config = dict(
    n_layer=10,
    d_model=832,
    n_head=13,
    n_kv_head=13,
    head_dim=64,
    d_mlp=2240,
    vocab_size=46263,
    activation='geglu',
    norm='rmsnorm',
    norm_place='peri',
    norm_eps=1e-06,
    positions='rope',
    rope_base=10000.0,
    rope_fraction=1.0,
    qk_norm=False,
    attn_scale=0.125,
    bias='none',
    tie_embeddings=False,
    parallel_block=False,
    extras=['capped logits'],
    init='normal',
    init_std_qkv=0.0173,
    init_std_o=0.00387,
    init_std_up=0.0173,
    init_std_down=0.00237,
    init_out_by_depth=True,
    optimizer='muon_variant',
    lr=0.0113,
    lr_mult_o=4.0,
    beta1=0.93,
    lr_head=0.0069,
    grad_clip=0.5,
    warmup_steps=200,
    schedule='wsd',
    decay_fraction=1.0,
    decay_shape='linear',
    final_lr_fraction=0.0,
    batch_tokens=262144,
    seq_len=1024,
    doc_mask=False,
    train_tokens=1215000000,
    steps=4635,
    dataset='wikipedia_en',
)
Each number is 128 + 32 x the weight over its row's rms, rounded and kept within 0 to 255. Layers, rows and columns count from 0. Numbers have three digits each. The size before them is the row's rms in percent of the matrix's.

# layer 2 MLP down (transposed), 2240x832, rms 0.0368, rows 359-369, columns 624-831
109:117168129115126142164153180172119116136086169152088102146133172131079076093141106199145116077096138125126129082085128146120101111082066139074138187107137138176089102128154164125066151152145130124101096172124063111117127113171111138111171030141193118113098074222110110213155078099136120102128143154120137107142127084103122174134070085118079192113097158152111072141108109147144132044136107114115062123172110148098171125059120076134114082111157179156102125117119134118163130095162140175120154145133126133111112127072118052149122133106103114146133108157127102105105084134130136122149156077159121157175137109106132127131143089161
104:091206110130082181153150136110134108132130088174118146110163141203152152106121134144118153124101151153131150135116124125122122103129182147097135172129120101124196186137146165068149153151106091137125145149128106089151163127105141147153075119111119160162183148104139142120112123088129157111232135141141139130129181103132091105177103148125139120105135101147120109154180084158128167111102179178139154166091152105130028136157113062117173160144093188137118157111104121103177090152119107152196111127115177119113126106078107166098127166153128104111121124108123122156146098160087144162050114070063140112148192159133073182100161131194
105:082145139191071116052058133128121110133102195128127189117123097173113121130110142141110137119152112122143074129088181156128143109120166100103134117154205065090087056144125148131144153096145071049151106082111147109136074133194135106081084078162100126097153085113140130160133088125093122194132103094108162116075160141127142075124174172167126115134153164139174168130176168125100147103171117141125104089121130130191101123180135153138110160080169181153086139130151123152104140109188171165155116116133191145082052152122076106107155136133128118130127124173113095127104136128126136138088146148043129096056111075137175175044083143176
100:120174137072092135103133124113127147127148122201145147149199144111208117137073104156126132131121122126152150125106162116141146129156096151095121163129133151135142116146186122092138169139180145123089114069004142142082105117079102115062131144104057167084100033204088081157094113154146153081031048153160102133141115149098155101112171110111106169081097149093104150136210096095152079133164110135094194127152139075152113198153120175148156123147092140128161146103087111158116153101123095137150161130048090150127102122133176127101109170096115142148132117118094075120176106139135111112117152079086144146163114135183169145097119134167
103:158146128067150167119079167130102084185123191119162123174099127155120143136190152122145052115145096112149143109129111165098111179137174160143132103113123165109144138115133128094107098118137139181137090100144109083163094107158096127107138140190097147085104094123092131163186147117141140144175092105100184092112082170130102028127147116159108058103100137141060102096125162072159171160140117132148083095103170130069205139124156154088120149166121101161077096153165101118074106128140142112102190150164143134080125115132148136077037140104151128099147104122099158161129203197165118125154148144107156129072131075106135116127110115137
106:117190188167148129134141125118152110113098130145163167170143122149151120160127109114121091121162134112192162142125138124103138163071053139125094116104168174106167027109137164121140051140142204120134131148196103096123095093134070137102140131097142096142141151129150152112150151173126044120135186136102114116116131124105117139117098112123108169076105117192125147107182119120147063070140133145170116164104161110079097136153127072094141134114119099137109167175144110207102132062067140097093072117172077138113159106127147093124154126176129072129136075143127077171102147119134117089149133098129157132239055107117126139117136147126
099:128095128096124150169093155163076115149132168185086165178185171150106123129106132186088115131127124141109152141105106079105143135127136089095106152085154115085107083109113072064167114095135071118120077133116149140105174129094187070141112114154177184142107130109126057120080115100159121134116085111141153099124101113141125156145134135147123191113162111115119105170093141158096139203156064077116114173152094132195183165123078125136134107122109154123105137078099136099208101185144188118188172170183104110099124167132069115159146115155066194076201121065104173173138097146135055160109140091146107108169066146169130158133145134098
085:131165032138139062096175215063097103058165107107164100087085104132134141123105169163118130044113200079171129116084182083108108091155109178096101123093161171098130117199078121172153111095140128136098154069129085140135198153113138112109179131146134149081124151092141146133127115095111118065064170140119116126114154111085130113126090123186138132113114131185114107136052122134128136180167133117101080106069119151140137094061162122172054101154094176165098120118090120135177148101123133092165094080139132048147110098098126124108088174125136148094083081128144126142099120146094117128076165168149143127054064092155107170113209172073
096:145159118153126067130167144201134131123157083110189102079141108113087132176132093155116181092110137140145083115104157129129132144033126107180187160124113147109077120127169129129101103087106127103133125129113161171130151131103199085111102127121113125141136123116194114159139076163111132138073133074113105089128124186094097142169154134097135121114114149122084070177101117113168174158108123087090154087107162136160119198181172111120103169147084162108214150093096163129196211166157137144161161112122147155100103080179172113072143111172115061081182111093105096162143122086138182086099122163115133161088177179109124123186192142108
101:076106153120179110154069141134143141089111078131118133132152086092133165108110117089095117177146155174098119111113105163135099178118105166150109098106154120110143144130115078107191113174163111089116084130120129074143187135142170163076082097071117090148084102098112124169162179154081191175096156127166187134178116051118158091124191109107126072083171129171165149094094162169083116075136114157093141171119190083124114081173117145141129112061107158170123109096136156141131160121062125123092086100150136149133137123101032104086110128126159091105102135119162155118159141146086141079127132110167099092111104070112115148105113150175
119:191079169170101132140104148096098100130131112120140146116136155120137125155115129132131164126196190181123168038167131172145099105136169147119074137109132138124121082052128155073093074094123137136186179117129129133119152152164129091113154108156137134082127163151142144096117103116151103115202148151141093085126113125120115116102146218158116120196158152158134132143192142173135146142093133122206097102110089083127105106145092069164091157160150153084180185106085148116106096160160121105130067070094175086145114117157070172101114158100148111130160125107128189143135071104078109142132127087133105146253144144116175149123117091124
# layer 2 MLP gate, 2240x832, rms 0.0617, rows 360-369, columns 624-831
113:160160102163179065117153098134167123103073168100133167105115113099104158108106169142130128154102115128142138152065140080114117155137121125182084178133175170130182121158113169174150072144139167058148175102121139153118113108144113113187065080110113139084104121127133040120121074096098108171128128118180067138147153138148103094124168176129121140104131111109188182107153125053102124108128126110069116178166102119175191171163130057099079112143173136090138103148175101147070166115206132137090131146127132090115150136148092134177138165152132166132060151165171128161130100078094100124093070097136172124187033120088156153121147135166
100:149151128093171129132140147125107190094124133128118159127059166108135122117101060089098139112109099111104130197151131159141137119146136114065112118134095103099106126128144125143110098138115134143160080156128177079191134124140159070142149141170125131076120135154130163130108121113112141086101120106108113140133139078129145109132135118201160135132149085112130137160166093115155145116152113093157146118150092154156105132141106110106162138113163157089114109138116207111113167128099166151169160093071110142105117150070093102129173154127134119170110130103153077129085134105103221173111190154160152118128105130170131152127107079115
100:170114092191157107141139196138076051140110154145115116127149132148089117135119128122148137151126102115110164086153084139125198118116111136134159123129130132123121091127180096176134163079134146116142111143172085130105111111066121147108121049107128103101086133151143144130140144135138084148154155161158110088128111158104074127131120146116123086115092134126111108144087137103076117152112183133138099142170118182100125087059142140137152084112157117189098060158156061110141131082120179125101138048193132135140122165123117101108156138159124090165156145175126085083138080105099117075104081145103101085034169114185162155146175143124
101:127150121068149129226092123104153184156128155115139147136126136135111149091134108115171133145151074184125204123092128155130131163105091141138159143112101168092196150124097096168117159154122101160090109093169107141089113136145124100096112118038110114187120134095112114131144200150093096139155125101121168130107124139102119139158114099121222134127085140117130106130147071124121123171101110081131103157140068128092150103155157137093178145114088188133163137126179123065111105093154128162087174109163097140135155044147102094136154105113114150143083123112163115111108128144166064133142149109058158073147155115025165144108099128136
106:171146155148103150165047091150184112133143135124151110137130123133164139034092148109120194143095134177159117120146154175149114170115097104116116072142075150140191116169142117151102122130132138102128118152088124179151133132142078133126107165116101173112118046143099151106080133146111077129151066142153125130152127109080119115123152147082110150117181055154033112156121139075153086064149100226103122201053099112132173156162139150128050132104139150135095101147143128172075110079138113110085093135167121149043149090126066098117174236119157161166063163119112120102148119153086150151171068181131095104172134194091124150137166101110
103:125150141174106136105235117125145083174088133113115119088075092095138075154090102087207133103136152110102142038148098139155132138155128115155163103129092149159142140146142176174120110077125149130112153078125106166132120146115153181141143125129089102053150081106118202141108167090106141168139142112089137155091079146081131153105101127187108062131086136114059157138077100078190112123133138201156089119145102139074087074124141109111138126158168117142144176159173104189139113049155107099102118160098165155144098158112112167159192165159160110156064148150153136153123152097176134123159130132127159161068142148156176089113114095178
092:124169104159173108106159174100070159059130167151135080130073106120110179105154175175075172113132144113196146082126142180153123116105101135148143100098164145105159120143123135087160183131113145124127142145106030174157208156094144097146127127067114094112133117123166157135129102092094125094089170143134129159139151139169161101105101067128124089100117136113109127130089137141104156128106122181146053134086172156102101086064178123121106143178068146158169140152121079147163177109091079120092088074094140055106144090117120178119117157143158157078080102139149115140077143155126118125120154105095159126091071119125132140143171173119
099:112142123137167164149139147104157124124080138126174107123124151094166093116091111193126095209074130097083172167093080174100103053194124101151131104112189129088186094105097175133136145110127094094090131060164080133111105148064155095112129106077118133182129134136107144181138126154167110147160090166121103145158134066171127094129130148127114111112127131134136139139144053153093150161099126086118131207190096155082143129088167084121107096143102119151082017158112132154155104138126105060075063159092094102103127120095137113128109115133112139175067072113111138196090116215091085150056072136122171164151140095170144138107123137169
101:086111099142208127135087136133179123171094162137170152110188136184100127118184099077074138069133113159162105148162128181094114137132127130132107103144119088109167145158187059128170117181127123114119133082096117148130166104170101164130113129153142114128150092118134159104153185074102133152115134098074176140118153030111215155143183101160109079137143147134177125117144122151083139107091123109101117116143113182082108033152129167156104108078105136116124167132093118129137177176095189120210165153081128157137226161121113097105157097143157087109085124076090111122140109125167138132122171125121132120123130072162095087109135155159
116:103124126132175094112120107097142149157185163092079158190090122178106148141177181124056112145098113121110154101133154171146116101055183142099161116143163148088118178121129131127180157172161141139109113105151150132125136126136111118124144175155150106107134074185137095055147204136094139110137137169100097125228150116102112139117150057117092158089108118116137151127150082134138131192175173176139074071130168167141146084113083150143174039083115164171095106123142106138093086145120173136146137108123128091145155123083114137072092149137132126107152143157065118139143140078055140115094081135160143139089120129170079129077193105154
# layer 2 MLP up, 2240x832, rms 0.0651, rows 360-369, columns 624-831
117:143160145104150117090124117179180181144131121055095175079124112130095139092102145065152143149134142085111088124166088170150108090127105131083093146159139152186038205074123166112146173151124133133083126112089154149148082135150145157125102149103117099146179171125120156137109151139141146098095150165165153091097084123135157118136100099095117174159062139116110139120145132129192112166114144097149109090089159162078155131128076163144120122120060111102145126128095137153117151083106112128142094123161113167128076181117128156106133155098129159131174126156152103138151114101169086106183183135133053099039230122133143160147140118115
100:125110125144101154102163137152130153138111074146144089127151119142122149096150136071177125185143223139171165140125131141103153169055161153131081182101173179156091122093114106091131162077150116049135127090092094148098135107149173120101128113129093132131124137078146095110130138155133164084108087094176138154161143167118097078173147079064119109118215091164128157127087087099122140078098106135111107098070137074139127068129184162136117168164112082121116129089119099185119110132139127129134177109149175138098111094090133148149169122113106166112115120165062137116203100140133058120170125137153136053114167099142118141166136174138
095:084089102176132178133162116123121117174125159097106125142074111153131112125114137145088124078135091120106138089149116107140151165128086150123122105140130121131164136113146071139111081078143117159123136130176105135168131149113172116167143107163234124136094164162137178119100109119140129188096150126156146132090096150144084173105103158100153143108158093118161074194100162086162179079132103080143113128076150079120135153092058076104104137076110127156098091115138088120117061170138085110149083110145119126156092135108135063140129132115102146160124187162108110131094110070089140109088166185110142127150188128159126117164096109088
109:155120106182064073075097124033201148101080069122112178136151123091140103074114119212183149078115122161162108109066152125121129116123025117145078134150136083113131063162090095091126113116150117115167121140141133137098092137129080141142146123117148116101160159161137178078084126101120128104113191138128081165166115095141185152122113159097138090155132145120175106095105102173086043100085174072114173144115119130187073120159100133153076109123140148130148113110108116146157148127121162099165160138104107104149109063121139071174143122133052119086100166105169072132104056115100100113137149196104079162161104173133132138138136113127
107:118104127048132146103103128163182106208108161090121108157139128181130160084154113114125172091100097162117107171146085125101091096124154120104163162102060151109107172144155073158072145094136061192134096072087140153149152193075114125144146166126166138165159075141147105129136083103063125091109051148164173165135135136100107055124130107121144174138110115084139126111131133096106160138185173105105119171153141165130168146104103112170091078109111165165108047141099142128134102155149108107162105181151132154166091101148133056085124175120132160126130190154171133066163128082175136069128090192108096201127146123120126075135079072136
099:174108128163201181081142137145122186154096122125138070126163159046153136154151173150142076109098172095113115106146105105153097118078142177152120151114140132134130121160184193187071119101126118141169230141188102112177079146114098119171099131086131115117127106189149157109130168112123122117099105106104122104157141121122071181097092115184101103127104138098101087182108138106156157144160141174112124109128103190063101073098134112078137109089148089163087138159163152180116094072121101133109140087100137172124108164093155180118198114113160093098133118182154100071113135097125119126122136203154166098114140100114181072086203142161
079:154139110102169145076101079190102076129122132096167147130135171149132138086159138172184093128110129126112113170111171108068099147171154143104161160160120132139165127100098127115139108109179094078147149141192147108070126108113160142151158095151123128116117131133170135115167117096130133157150132148160107106080163149114175142117125137141154157088125172124152129170130115137181118126130124119085140143106080150150072180143088122141171132115146046137159119141076189104058095183102148138174157135168133185082067114135172170106120112118154136163152116137202175152133153099159247142104118163140083100152164107146110090107105107169
100:035111069094132088099085135094078089057102170139044131150130119132167110129098150125108089105145136101170202075129074147169138135102086064114109128107147095111183140030145134137149196127162090144127124136088111132099151124152096188132120132115200165048084075109165138090114126097188169133146131067186209176154105156119146192116135177161081155103139097173139123179136152129110161111132130126083123108140102113172128073156140159161136082160169098159143143134111150102147076090187136147082179162144172101140144093113065075058036184128111149121147108147124116132144102081157130096154181201138114100217082150085113099140118132104
097:177118163097084121123117151094105122090197136156161132157095117104133130143114143226148147113118169136148149187079159160156141079149108131156181162124108165131138114156076209150096136098067103126116101131096127149121108113125172120099138149099074131133107168168107127162111130145188158084108172136190133116156123160116119133146077162073107179147086151108061117157132167139125141179145137167130084112107119092107153180123123151092140121132164135118115077115133164130151078084132102146081075130151132132130087128132150186124119146116080209185193103169175094137166139126118102128155138135093156078149158175069078132161107132085
120:143103155105207110182139069051138113111160171126057166158110129128088130103123161110108139143044094097140110135138117136129144090129229131084092097142135108147132130158085059125194123218098087140135150093160182138119122141138121113144167236099110137066105159131068124088121122096167111158162099118112103172168134132144150163099089081132118084119103134134147177093162136151161153102160114116146161124157177122139115158120095162100135083085077091143125109135141065115108096168109137172136124130094108097159111112112162106148085155099134112117095141149114139129141150109120192187098133130135090145127079115114102104123164153168